Weights of a small GPT-style language model, trained from scratch on English Wikipedia.
Size: width 384, 6 heads of 64 (2 for keys and values), vocabulary 2048, 14.2M parameters.
Training: a variant of SOAP for these matrices, 362M tokens, 2760 steps.
Each number is 500 + 50 x the weight over its row's rms, rounded and kept within 0 to 999. Layers, rows and columns count from 0. Numbers have three digits each. The size before them is the row's rms in percent of the matrix's.

# layer 5 MLP up, 1024x384, rms 0.125, rows 0-191, columns 288-319
097:445423527453476450523504528563594485423498499592519539525524567427429513530435429494516521445436
099:500400426470448564513573514572531448517445519453443438484544443438537468522475500478476484439513
099:508484530486436485507461518420498573493514557489492480518502557535503579453576492529513574435559
090:553599501568352452505532553525549399455457477505518462532541475512531436499436513424492459515497
102:539453556499473494486493579552549474434433452496481494446500517523537456545477510424536526491500
099:612461482518522608489619445490395450434432566495531478425567475557453549557585531508492500492586
092:379588561481646488518597402471513485571565481478463551487462526476515557405514503465502480488465
104:456477543551540480625475534497530376468579385485538430537471541534565514535452442491505420629497
100:441457491435574512536476533587545384474469581565465585424443516432575455474535470616522442539444
097:495369478507540460510511585521391471571439466494564432485460456503463404446475502507502538494506
104:442455498538463489449433457543539494472481432506513443564513491484562500411460483500567536486503
097:535462555618546456553570599464521565560480425427529366499507511496403426441541502502529524457497
092:505454495576520421430502557476472525548482451486483479506558479621494479450553456533476562478535
093:528454488498461445508511499527469498585453521453405476542509557498416531509469456523543332473426
113:444520494449445505527511530516467436533439443518482474449546548612495497505533595435516469519442
100:432400475572480470600488475448495468477512554420573486541441516488516511479515547469358563483472
097:507393592395533553440519528456458495497380554472504409476501456472463514541476498604510489499475
093:490441479436541508501440413450496521538485576538528540571492513522549453480525461539476482516483
101:543563498486527473516451532456499535493496516473454426467436518470605503460383428545545459410511
114:464527458445391530541594514515513522475463462431459526422436446541495544502603647461485610559429
097:435473652441512460515454461558559502538385551520426423465497496484547509445587461558453451542514
094:508449467544466584498469502508481457509507545519448558527482508505519510522431536455596508505497
096:505390475566412454503439448613612428535538461444594532529470433564516481538614465465452665560502
094:521529537592492504537600449432542414479472501367517457476591526446549375447499500521452438538451
102:533512596518532553427521440499485538498545546459579565468470550565548508449550512471406437532518
093:529588524488476533524502452423536480391516507530459503456412523416538464451455546558574561475475
102:508404487566457582511500363477573517500434516487491626534475505539478532513559504497584515415518
100:491476415374486497481549473486502445535592588582511525529510464489556489599477514549428544525458
106:513622471503466477423459466494523524494545501514510499445446472607592534499462438556544505573515
098:480518455503497559464481513594516509482538567554531437525434437412557519555472491528540412466643
103:599494475451546447486421543506434566513529480480552554496507571473468470506470506418474500544542
098:597530383472501426494401413407488505513467517465550473556527418413479507510485539402460455481561
105:547520511557470492625431533501459426489469404543528505580539542514474528514480442497406450461588
108:482542550531449494484509500471516513476546599439472496344497526487444539468519553490604470510512
104:543503649419533442529511498488529534488423520477497513446533430463417521474497506514519530475505
110:476530449601488490502571514471496518493540538539386510498552565514625457463419503560432516494449
102:507592525488458432544551506489462455553592480507573516487502449453565481456449495500597539470491
090:440590577559516503471456489434472526547578551436512396558432496570524549546461415482506556516500
102:492478465473477490468514435444459567474546524531550453631494453456470544570546509573532513568435
109:550493458576541438442532454511461425537513495517533449508484585545401466485434561510464602509417
095:463505543536459541444590526522439476503518582512496512474548485511522515405558482489502511468372
101:505479521503555508534434518648557474496500487443493543392526491459476507522511485480529472459540
111:507458568509502470535469495433488586564568449414523524582428577543526471524443510580502467464572
096:469522430531456497417488390561532597499506497387481503495437517554445508460457532537406526517411
098:479431589508517526545524640506517508487589497486496510432530489454507469540578551570496628460510
098:481553607469482571526514467493580549459401482538549588553459494503511412464587430445515475558517
111:490455596394449507520555522613564426491387501444437542428572586570510480540398516486540428441466
104:534522444523494494508494648409504479601513458460550592492404463444473456514498499570478503458558
095:507488481583480615552556500533511495524493519577594466524476477521406508591497543457551500562514
106:499474489425559417526567560437530556499473528497422436488388472473500513439422452556551509598515
103:512519516426501472501527534524523564578510503463424530446554488536462487460538614418433484422563
101:522453516447501534555467523459490467390469466508497407544496504527460549405442442469520557482556
102:553538395566551441469592501486436483516479524589568494520575379499457505621535430566523487522476
101:470524518478431494461503482467453457487557552513464613466465553556489481566564494481522538489541
099:497440598503555492544591495494496584502469506488544483469514480470584514508415456486458481558529
097:531517576530461493448524399481525558520469529557566487472557510575448502606333546474434516506543
094:562488471578582468523493533454562481553502490471429538488410522429411493545433567479548428489470
098:578468466447563463384479440451484560589472558397573535408500495478582457393508539390527546510527
101:402666443453603528502490456543553521467512396451482437497480535517510629463395495495517444559466
099:434561503531544434483475451527476466503458510483565516584633612510539501581491511456557500414465
100:605461461510512530406466512479532520512530446499493517462588556559499474474500532471479575514568
094:487528549500545491513462428435535537510525530395533499446426505436510439520476516499539553481563
098:537473442535462507489385516421496416507463562541510528413518549541508507524569492472567448451436
102:574526460544483494455489561517457524541586578542580529481525543575449507496437577507498440440531
103:533432526492462482403472532616560501533514442405369598484503485540499551435451446549539545538509
098:506455559570488473523553392454469565529489517507513543509492505436368533520498455487555568493548
107:558598538459454472545526459486545462504481572558481445438518455504476472461574433521531510508570
097:500519482526548526545509487545563526492513415418445537494487517473465494544536520475549477488462
091:439450531554471477499429520524475513535549500473493522518482541523458460519433529481476516517498
092:464527482515463500468412456538540458473522589482489520472500504516482563517464460422403620508418
094:472512500587469519494611421371452482510526540584470494433589446478471429533455476516512480493571
100:495515459526544422538535513474533548565466484455536548514567417480541491487472542469528433483502
099:459473589617450472496410564523431582545460527435464429547525465502447576502467486470511473456531
101:436526630575438477532485531501534417484519534509489528407533551544515534517408456439439481560530
095:435495441522499621499567369566567500550516528442463526537557473526550549405542491512535547613518
096:449515550539474494422383467494549518497432566560576512468490544493548464461361567608551447517384
097:448571419533562476575425606423480453444483500553513441442534489528439448490492530475525485477448
102:446511549509594489439485468459655518497480516505364488448462476483526562504514528604415542521550
105:478566511539564516540478471578546472535440414397465462513485603497472527521526452494507437531527
099:623502475548524470465564450504451581457580572580530518528468432564497556523503468556602473477551
094:567479430536444497606489490507481539462521465433490366494501421446550418492457483527418501593481
106:549400518450560496481560476469565419550518514505395500540553507391499506624508446520557558449481
103:560547462440488536612544501573504469480519511404543469509534463448465576533493466388466602454434
095:585547533515469510510559482613491416425566471547519516430457528401475462542525537537515524583508
098:599571456500487573462528373499454518482461473470515475508498487441475525381533527492504581533417
103:535453402430462540574432429517511459580445516511517522501565489507495540523419479529507531475563
095:486535499546485459530508509564445433520462443482468552491505501487509577511437492520430494519480
094:477478503474583532479465478515558479442549453497455449539576509511530456446503466556451510513510
101:486499527446492518443473535457479576513474464497570495459471576502446470625506458523516516540429
104:566413491459553448541458521638483385457466525538513478433493485485516419525465426532477429521536
094:499468555494438487525509485442546527548506482456486462475506497538458532608554486552598474463488
101:543499517513470489483474485516409438487554529415551460445501480471490566472522538526530534516444
101:544433459453510443430406481528538487526562454439475516474579525569510506426512519506395433500539
104:505541592449480502498534524505473487506493562449564464448590451450479511510515491468483527482572
101:475416389616442480599430490532530468526532495508459506425618529522542543469459460485510473459483
093:471542489477566467530511564561518474533632443437530495386451628421481590468565499457310518473431
097:448455473555555421430504469503460457527639521526420529583468467516553459539568496477411462496484
105:524474578463473630469491553561534450450476539504389545503445461527400594562461546500529505430441
101:500512595594364558464513486462529550506556508567508436533537475486477465492412498563585476442598
102:526508571576474412517501581558453487515507469420475502474497494494489456596568504574504590576531
105:488401580515524513476393484449521564533440486454513491444367463491457479562543498481479447549508
103:368434398496530609574458491507389534464392459558541540509445594479489459522551405570556468522560
101:475494452441493561450496490461404463414441490549543522522582495542444452489596448442546418453497
101:500473450600510525399484458546517523527495435533512463534521486555485466459448556478517480482425
106:460451420517463443480459640495497529541588471519441482487453543407425524502485464518406494468496
096:543512494479574483454553420508477487536503437544457577492564565452623616479471464521533467462423
100:492500582506500492504550452505419538468510549501488487456516588525562423535446518567465545504473
094:536503489466487421520497441531472555378592473618502533536600444433559540536467517490558489513518
097:519490531451496601509479465534486548426458575438458461465492516536493525483413519465461557572497
099:440505460502510444490501422546565519514485473494562474510469496475527495480478467534514490460482
102:476503551513472457469584582442497471437515558354519448487502434547473479504456512532553499563464
111:509505404497479525521460478455462433473504606470488459556508580419496454507500492518546470461540
099:421490450454455508593513592557464479579534519514398463472442494482470478457439457500499488565470
095:557505429547523529405564501545532498441461501529630498583534537538469502498432573533555541542424
101:533452496491541537455536435449536528495507519473530513489540530444498510498496495451503516483435
095:582458404515539509490448570534507528600509476551498463449466471575626397461397568541484435464468
103:509512466468472515511474438524489485533473564444505411486530468586494489473544572477438368528497
095:567465533486501494543481514489505479589509476448499474559521545456458436495464528472472440402427
098:490527526502567589420508516389471562563575499486551486486496483506530504495417468512462500473540
100:423497434550509458462526596442478520448501481530501463503522422417526523466564527519462507574565
098:529420597526562473452510530433583589488433546486419470496488550445556475525483500495554566395550
091:464507506544371400401413511475531582494482485465505510538486492520519497436405523483501558529450
103:489511488509442522456579447438458512560503365484489523488546569443515471492460493577448454518519
095:422437516574452554462528419492539501516535574537510442527513413574399531423557500594633528575552
098:588456608470492509595468552463518527506503557379539502537523602598587500524576463538435526508491
090:595455458517476517494494519504467433585387460452426507515586436487490501514487517494533530495505
098:542436496454578493446516397402523387368482595503618512524449449499473551459560501454451559442548
107:514517527673460514463567525539546527489466507585494414512436383421506500553574555418565563466488
101:432471537580583531570465482464486465438484468540568410425496492567419427423534504367608603480463
114:525435465534502453432534476546558550447465488487635563495486582544546582493472506489448499491551
107:530485580433558433489460468574580528497484472473535542547458644534449470387529428498481555432548
099:463533493544489574568537492574524514539441476463480485486407431423554486463530440542538399491512
100:559439492469532514402569466582385546487540485457498444494456483499448422525634467447521476428475
093:450472512484532549519464601489414504480437442445530574580534456542444534536476472569530455501536
093:567477412422542439489491544542529522540500520416472564521462531543502512512488470444523597436519
106:547493532471448477511485390502488446495419563544460499483493502435508502435558465477615490440450
096:522428522529517507490523524416524567504578466492512521536501380412501539469477479510431515600452
097:467499454490556435450502521447515508569478426557490434467516519520503592439535461439491503540494
102:468581560498530524565409448542492388556525530533530438398502479504529489471438497479438538561620
110:527532480522494544521480459507540512419487535519521431497540452467518563572404562525538551471490
105:522451374537512547521506446500460390472522498543471466553594481549482578587540530519514593520616
104:460433481539465479418475464478423496484521559525490533534551522448489472595472493494499516465509
098:464484489452589448443532522458483454607410499554572539449430486495549448471478509428437516548394
104:510507432406438540451536449546480553545515520515526570549485567458465445590581514452454471509481
103:532512556511416462456447475461521533621490520542538522569468475641525544518515420447430501414548
115:552552562500407490467436493490544526500466519483533573553574546502570504537546472470500476459467
100:493475427513556468551503496437434551474532518506499520417452508558504412533592548480461532484526
112:567492482503457526477502495573439522462461554528391497547508516479421502459452569529530531525505
099:467570516485523549506480429563397496480513569513531530432514439482439506573460483564468480504534
103:482490481403488540485485409432487541470533492582488527503571541502519477520555449536463424566458
106:487565523506491534576490446558521568376522511530576462513521393517389532447513562556423472466553
102:408490512470509486543480527576458516566514474555452461424534474573538445574508612526452423438500
099:482504476400479599437518451467511511529437488535532545537500484463436441493550416537575457523523
101:512519539458527481491526486590567459433535357624509512554429470532485501512462452455490451403506
093:459458456436514472397512439454466462520459500526464532544553483381431490485471462457444497513584
102:477413451457517506456413465396527532566475511564507580501477536547515474485498456469519501363476
096:588485580471533457451475574569529477493449413461457415495549529541528480528470479506607482568558
089:434513462550454580367598526432515491453531562569566441487582476514476525528435399494544603520457
092:497400382364453495545500594544454497451536495423605459511520524517496532484516424510533484480510
101:501452497522480447499528468496523523555484518519477454484567465537421453478447529570481599499473
101:434519397605477534449440499482526481556504451547497480515552425497437408491577479534571504456452
102:582588509431513524517517590505487548581471510494536460461454514497486541497588508576544544461495
162:498412465510432490486547513519457543499550526532467511486481492514399521498495454382469463505607
099:516526530497540461388423482529507477625522404515526565454471518412416509483384516457549482506561
100:525540540467565513544554422544520496491416487471531532424512522495521526471491406462515448463494
092:517519333521467483530472551610523513511548498544500552523512481579497423505489484501496522409434
103:523480487581547468485467509486493482490429543508502535557486532499489447562474450448514479438514
110:550424527569491477491517541502499447524490504522567495556499456445521465529476453489617423530587
090:430528628539527519423532457528490557501489517510486515473386432553480505437400461538459449447522
096:585437551510520528475461434535539521403503471522527468592396482427492451437510513522491544551437
102:603465479566565450544478553530436409531497512499590512469458486492462475474557424382496523442481
102:560450491431549479574442401563541521500570550528536413497458517492484353528471527413465514548524
104:505552494485542446557522485496372526482539434485569525444457503512522457475508451493428584436482
096:524406524461545469447507433471449437511449427488490433466443413511497469519540555512530483526512
095:490493420545492543482535524479527497467401568465378527482515441531382573517585415535512503481483
099:486438448543468490512522531430471442532525495524447469425473516470512463436507496488565594541519
094:515453468474566501505487492416553489437458566412585551504566490493459510545553517562505520471500
096:502495457505470476502557468490538464507511486363492497508521426470489463543473558450518503556470
098:507630579486500510596484528502494489489538565487546411550450533503489475527573583541530542465450
099:496548500484463491503480491512582501544484394533512534426550516573613522431510508498653562435464
102:490474577457449468523508496532581485543480530529453470528455463393415536503487533620424446414523
101:545510547448459462592535558332555501576443506480535452436517497567443483606505440469433621433524
104:486546526445583514476605536509526501520616528472506395463491481555439390551545461460543567577455
093:503591463440555563585429491565471423573530435515573480564520499495493497502486528461534490561439
110:551520538496538519446529542537477522428510428506443407539416504500428522504522512447566508520486
105:569596552503483423495595487449544547496488494525496445537435534511548474439477406456541547462585
106:437417424561434509522450438540509536407493495441449467464558580513440516540491620542323522461470
095:545467552571581606506576648443547522494480453507496512455565456510491552433545505508400508566538
098:544574616488486494422506467489519479505542503625502524406477534434454471608495480432495516509427
108:502572554562478470527552403420497458441538583618477553471481520496439508439544503502511562546550
093:470477527539440544520521402477468558500540488521574477490539455491487437508678507597528521484545
101:511460497542455589558511485549563452372576458447438496335561492540490605453426450533487448574485